Weights of a small GPT-style language model, trained from scratch on English Wikipedia: MLP 1792 GELU.
Each number is 200 + 30 x the weight over its row's rms, rounded and kept within 0 to 999. Layers, rows and columns count from 0. The size before them is the row's rms in percent of the matrix's.

# up: layer 5 MLP up, 1792x448, rms 0.126, rows 709-723, columns 112-223
# down: layer 5 MLP down (transposed), 1792x448, rms 0.234, rows 709-722, columns 112-223
up709,101,256,182,194,208,174,203,220,153,240,201,161,149,201,215,200,211,213,178,211,161,238,245,172,151,188,212,202,186,196,214,201,166,226,194,208,234,165,205,197,191,222,229,214,219,151,216,218,241,227,201,238,199,206,220,187,229,218,167,241,260,220,168,179,158,219,247,233,235,218,181,196,246,209,213,250,186,244,161,205,169,239,130,177,169,196,213,200,104,195,196,189,178,243,232,256,220,186,245,201,205,146,223,160,143,222,229,187,148,176,222,177,197
down709,100,244,193,210,220,136,158,171,165,199,275,233,245,131,218,212,207,168,224,241,217,215,137,200,161,259,238,238,208,235,214,234,212,193,189,129,194,245,237,192,193,176,188,219,213,182,154,261,205,229,209,193,221,257,165,187,202,212,198,251,215,186,146,199,258,200,205,206,205,239,200,204,166,230,213,192,200,203,204,155,187,258,171,177,196,194,174,174,192,172,221,193,121,187,149,231,156,185,204,189,200,189,176,177,175,143,237,228,204,245,204,235,164
up710,093,214,152,234,165,167,197,199,199,220,183,222,143,149,189,140,220,211,186,168,249,163,267,170,196,170,204,191,243,217,217,207,259,160,167,212,155,196,195,219,214,219,157,258,191,223,250,243,200,171,195,222,213,230,168,232,278,184,183,225,154,200,217,158,224,242,183,209,230,196,230,197,172,215,205,192,222,163,217,191,211,235,219,225,278,159,154,163,200,241,194,192,213,190,210,256,231,208,194,208,218,201,208,161,162,191,206,231,209,174,224,226,197
down710,095,241,187,186,157,144,179,219,144,195,229,255,232,215,201,199,221,188,202,200,198,192,148,186,166,223,176,207,242,223,211,195,180,168,275,225,169,185,216,232,190,222,218,226,167,164,263,158,183,206,171,189,205,205,196,189,225,218,252,185,212,270,188,199,118,154,152,241,154,209,189,216,216,170,168,176,240,171,161,189,205,196,216,202,183,221,233,196,232,182,208,197,175,195,207,189,194,182,199,198,174,234,254,224,226,186,257,187,197,223,218,205,171
up711,102,163,235,190,202,208,202,247,199,199,195,166,221,177,195,203,202,229,238,168,247,193,224,220,206,238,204,170,197,220,220,185,192,192,196,178,199,195,196,210,195,126,197,188,141,169,210,215,198,183,163,214,210,187,154,216,232,228,185,204,144,179,200,166,198,213,159,223,207,178,153,183,219,220,137,196,203,167,112,216,194,178,241,128,183,210,195,186,225,148,221,239,175,179,224,155,251,209,215,212,238,222,239,215,223,232,210,231,258,195,182,170,186
down711,100,228,202,177,253,200,249,214,161,236,222,228,289,206,229,192,212,202,207,209,151,226,195,198,166,210,231,209,206,145,285,227,272,194,209,173,242,165,248,200,224,217,234,178,254,230,213,232,162,188,184,220,229,217,239,254,180,158,210,234,142,213,176,194,230,222,219,186,223,191,220,167,240,166,252,193,218,175,224,231,243,207,222,216,193,227,190,161,203,172,205,191,156,201,191,161,243,243,260,181,190,219,159,233,199,195,216,196,202,192,216,129,205
up712,103,191,260,208,207,176,220,240,232,214,174,202,213,190,198,190,238,223,304,213,146,188,160,242,232,200,191,204,126,155,224,232,195,203,145,195,212,124,217,216,217,221,202,250,240,204,198,221,227,176,168,175,193,233,192,179,190,245,231,232,213,207,166,170,214,173,166,169,220,193,162,204,185,216,223,242,236,181,188,150,191,212,253,226,145,208,135,157,187,232,194,169,167,176,188,246,176,225,207,201,222,227,208,202,178,224,151,217,206,195,209,201,264
down712,100,191,190,191,227,267,175,192,211,159,202,179,263,188,197,197,217,153,198,254,186,185,179,177,197,201,195,173,187,250,248,194,193,167,257,235,191,167,186,176,191,167,195,201,216,197,231,214,220,234,167,222,226,252,217,228,206,186,178,220,197,222,223,236,279,219,182,191,205,214,200,181,197,146,166,212,186,257,207,199,155,242,233,204,168,233,188,170,225,229,178,177,190,212,212,202,213,198,223,216,167,188,204,191,196,162,212,177,223,218,244,146,227
up713,099,180,189,186,174,199,127,210,201,258,179,209,173,194,186,144,177,150,187,220,231,189,145,165,209,192,230,222,237,183,186,174,183,236,245,220,162,190,161,154,182,155,199,223,162,233,187,206,194,187,183,212,230,146,260,170,181,211,168,168,204,200,147,183,190,170,210,189,259,183,144,228,176,235,233,216,168,210,216,219,224,251,212,197,197,223,216,244,168,208,193,215,157,247,250,169,133,226,236,171,167,206,204,254,230,204,164,201,203,173,175,254,198
down713,103,170,208,202,219,201,194,240,207,221,235,258,183,161,235,148,159,190,177,245,228,238,180,198,199,211,140,180,230,239,179,226,185,214,194,224,139,236,118,234,235,189,255,186,202,203,171,183,206,178,227,212,211,235,170,201,201,247,165,173,232,183,212,230,276,209,201,175,207,205,179,186,219,195,176,147,149,224,175,196,229,170,211,217,161,255,199,235,108,191,158,221,218,215,148,226,223,198,174,213,212,160,194,203,214,130,207,188,226,214,220,127,156
up714,099,153,217,192,235,213,201,222,180,189,221,241,200,230,186,229,223,239,254,140,166,184,218,236,220,199,189,196,185,165,229,217,162,184,203,207,202,180,195,237,136,178,227,186,201,148,177,194,215,200,169,216,195,193,200,213,208,161,219,182,232,192,235,144,186,177,217,213,223,180,173,186,176,165,279,176,195,224,190,223,218,217,170,190,138,287,219,237,206,177,161,203,203,198,231,179,157,198,186,172,151,221,207,205,234,152,168,178,240,201,196,179,197
down714,099,178,202,193,225,195,223,219,159,184,212,200,240,276,141,231,220,204,212,197,206,185,219,136,220,220,188,209,160,192,202,171,260,222,220,198,175,210,168,264,229,191,187,191,230,180,203,144,196,244,187,191,215,208,232,171,191,160,194,203,163,238,197,149,182,192,194,206,176,236,227,174,173,194,151,212,188,257,209,167,206,232,192,200,237,297,151,229,215,227,214,242,205,158,219,214,200,229,166,212,218,168,241,249,228,242,212,168,264,180,179,215,189
up715,096,209,208,314,160,193,199,200,185,225,212,266,164,154,181,228,190,216,180,216,226,150,224,227,221,171,166,165,172,222,165,165,186,224,270,178,202,184,216,180,210,170,212,231,153,164,276,233,238,233,171,239,266,228,247,189,179,195,232,221,227,186,180,216,178,183,227,170,215,219,158,209,197,211,175,202,119,170,184,165,193,184,218,142,186,180,202,222,188,166,214,250,219,184,228,218,216,185,184,231,232,203,199,195,182,236,219,217,278,162,138,160,178
down715,099,226,192,197,284,194,183,176,197,216,229,219,210,212,238,267,206,214,171,221,198,240,127,218,174,137,229,192,225,174,194,204,174,217,164,256,190,212,164,173,167,238,220,265,197,220,205,187,193,209,204,208,213,236,219,191,181,181,250,212,164,181,193,167,231,185,141,210,233,202,199,200,208,183,199,164,206,189,241,261,225,158,209,238,253,233,219,258,218,187,204,165,188,226,236,156,159,256,190,191,149,286,177,209,238,202,210,140,236,232,227,191,191
up716,108,222,228,150,191,170,198,172,237,232,149,232,203,189,204,186,217,140,192,159,234,238,207,145,236,185,159,210,268,229,188,227,203,229,241,218,189,199,211,186,270,182,224,199,173,206,177,175,247,159,152,212,197,187,176,198,152,198,175,202,222,202,207,202,218,190,252,198,200,210,246,129,180,200,230,208,214,219,222,210,242,178,215,164,126,248,212,189,171,200,188,156,201,201,201,203,235,159,204,184,217,197,197,220,196,167,202,189,197,200,264,215,242
down716,116,193,183,203,203,238,170,167,236,169,169,170,180,200,199,220,276,220,213,130,198,249,158,200,202,217,169,194,201,187,200,170,243,212,205,227,166,187,169,148,250,187,192,214,204,233,162,222,269,203,202,193,157,199,144,164,173,186,227,160,219,222,224,177,220,170,244,186,241,181,223,154,196,178,186,135,248,237,207,247,232,156,194,216,199,250,164,198,164,179,188,227,218,217,175,163,154,210,194,214,164,211,237,133,209,204,251,185,232,222,232,161,137
up717,105,203,210,210,195,212,143,206,186,199,142,237,155,206,177,203,221,197,188,164,181,222,243,151,189,213,162,165,212,178,234,240,220,211,194,200,163,213,233,191,181,240,239,221,182,238,214,181,201,233,230,218,182,196,247,191,207,218,213,221,188,166,175,220,224,167,179,214,248,240,191,195,233,194,180,214,191,273,207,212,224,269,214,243,166,218,150,232,175,117,187,178,252,177,215,229,130,228,228,232,190,213,141,210,192,183,224,188,206,203,197,179,210
down717,106,169,204,205,206,220,186,208,226,217,209,192,202,219,167,216,204,196,199,185,184,187,208,197,223,134,193,113,205,223,251,185,166,199,194,209,214,215,176,252,154,205,214,218,205,202,220,228,174,181,225,216,128,181,251,162,271,252,204,246,192,243,245,194,186,228,158,223,234,177,178,213,190,265,171,223,272,195,242,187,196,218,247,210,184,214,169,224,203,215,182,172,184,158,248,210,189,160,207,195,249,180,223,257,217,252,200,175,172,202,235,218,216
up718,100,145,230,159,188,168,213,170,231,179,220,220,218,191,199,164,208,205,231,206,162,175,209,202,160,227,256,242,175,203,187,217,202,179,235,147,182,177,151,159,227,202,256,193,206,238,258,234,226,173,160,177,154,221,213,135,188,215,139,242,248,140,174,207,233,241,183,193,226,170,215,204,207,262,211,217,231,236,161,184,166,234,216,218,218,220,214,148,189,155,247,162,172,204,213,183,204,164,203,196,176,223,163,173,178,192,215,174,203,242,136,177,203
down718,099,169,249,216,206,183,188,182,246,260,178,221,263,236,215,157,149,179,212,210,182,198,181,220,200,201,199,209,231,152,202,202,188,174,228,226,166,187,210,216,218,179,210,159,202,183,181,223,99,214,171,235,216,237,153,116,224,161,175,178,168,169,194,227,171,178,154,180,195,230,217,223,170,222,210,179,215,212,198,196,212,174,226,241,130,154,199,199,180,182,199,186,153,204,207,177,207,219,212,213,185,199,179,199,245,190,203,191,209,174,219,134,175
up719,093,167,234,196,233,191,214,219,202,230,226,181,263,197,230,164,208,200,222,203,123,232,198,234,149,161,189,190,191,306,246,197,196,215,225,200,160,196,207,165,142,213,235,192,211,229,195,257,229,209,169,197,187,160,233,187,168,215,178,233,223,241,213,205,176,218,140,209,154,187,167,248,200,228,221,189,175,163,180,230,180,193,260,272,188,205,164,199,226,226,184,168,179,211,159,219,156,170,204,171,194,225,185,208,227,223,187,225,214,214,217,176,159
down719,098,264,199,171,202,205,155,150,200,217,208,170,260,155,234,204,188,165,176,230,214,228,227,210,229,230,203,203,188,155,200,212,240,190,237,215,211,172,212,203,225,203,188,193,189,211,244,178,216,208,235,201,204,199,177,176,206,178,180,152,205,168,211,186,234,222,262,207,260,215,213,169,225,164,191,169,182,195,196,238,281,252,204,170,207,235,182,125,175,202,167,231,217,218,167,186,278,203,181,216,200,184,143,211,198,234,270,186,175,210,206,208,165
up720,089,209,159,235,280,263,189,188,205,190,256,164,182,195,213,209,224,210,138,178,194,231,213,200,167,212,183,206,201,269,185,183,168,235,192,230,168,234,199,229,180,228,184,183,241,173,194,166,212,178,213,236,178,222,197,166,224,154,200,178,178,186,182,157,192,197,234,209,233,229,242,161,166,185,200,207,176,161,199,126,193,205,258,209,197,230,201,177,163,153,195,156,136,206,214,148,238,199,167,198,208,177,179,193,207,209,151,174,156,176,177,162,137
down720,086,257,207,169,139,246,228,220,198,212,183,193,205,173,239,269,206,173,172,197,144,190,197,141,165,241,186,169,169,177,224,192,226,178,177,268,283,178,246,195,231,196,243,195,193,240,205,212,169,186,168,231,165,188,162,207,238,261,207,202,217,230,174,258,256,234,175,191,217,176,215,213,231,192,205,186,221,192,185,200,162,162,152,206,165,207,178,248,236,229,215,197,236,162,150,236,193,156,199,233,204,234,214,212,205,168,166,237,179,257,189,224,199
up721,108,202,185,226,166,189,175,208,151,245,155,180,208,226,228,172,212,215,240,180,281,170,220,177,187,178,201,170,204,244,239,253,203,177,163,230,232,206,197,179,228,144,198,208,218,203,163,196,261,247,190,176,244,174,252,233,179,201,233,194,180,219,228,186,200,120,201,202,255,211,213,203,222,199,220,250,231,150,182,188,218,204,163,185,191,178,211,194,255,194,175,173,192,161,225,234,178,174,193,211,230,207,156,164,208,204,191,183,228,216,143,178,224
down721,103,187,199,168,196,177,221,184,122,234,189,172,238,185,167,172,209,180,207,187,216,207,267,231,203,200,241,192,200,184,205,203,188,263,281,221,198,228,172,198,170,170,200,196,192,218,246,175,199,156,180,208,165,216,225,184,240,204,183,132,240,137,198,200,173,242,227,238,180,176,226,189,245,234,201,231,158,203,143,194,210,159,200,176,248,235,224,230,214,196,156,201,194,207,214,252,222,241,213,173,179,191,220,191,270,212,188,216,167,163,192,173,206
up722,103,241,202,174,208,173,231,214,155,161,194,179,196,160,223,200,155,172,193,169,206,190,197,217,234,142,204,212,254,229,206,202,208,203,220,162,163,148,141,194,187,204,154,184,195,159,177,191,165,158,262,170,191,182,216,218,215,174,220,172,192,251,174,244,133,231,213,186,203,172,189,241,164,191,220,164,224,207,224,230,195,196,219,160,242,216,134,199,175,151,163,153,142,239,251,207,177,235,148,178,222,197,153,189,202,185,247,232,186,219,237,245,205
down722,104,174,178,220,298,205,221,179,224,214,206,217,248,200,286,196,193,167,230,183,196,245,182,214,187,164,238,204,135,216,219,172,214,202,234,195,204,218,218,219,208,180,245,188,231,159,184,245,199,193,196,201,149,153,172,112,156,201,177,224,207,185,194,204,183,149,200,191,242,255,226,251,209,263,211,187,212,144,193,154,200,229,255,215,216,182,168,154,207,206,251,237,227,195,186,194,211,192,206,244,216,155,205,169,229,186,262,175,175,206,176,245,175
up723,088,218,171,215,200,211,233,199,236,206,234,186,206,187,178,226,185,227,157,141,165,207,152,212,209,145,252,154,137,216,182,191,216,228,138,249,231,243,177,195,223,198,179,171,141,261,205,200,193,188,238,187,162,223,235,176,196,213,188,262,198,189,151,209,221,185,202,204,202,182,228,168,228,221,200,226,176,185,212,259,236,198,200,220,212,212,198,180,205,183,155,159,197,224,212,200,207,220,190,184,194,205,255,227,164,263,223,178,213,301,242,235,199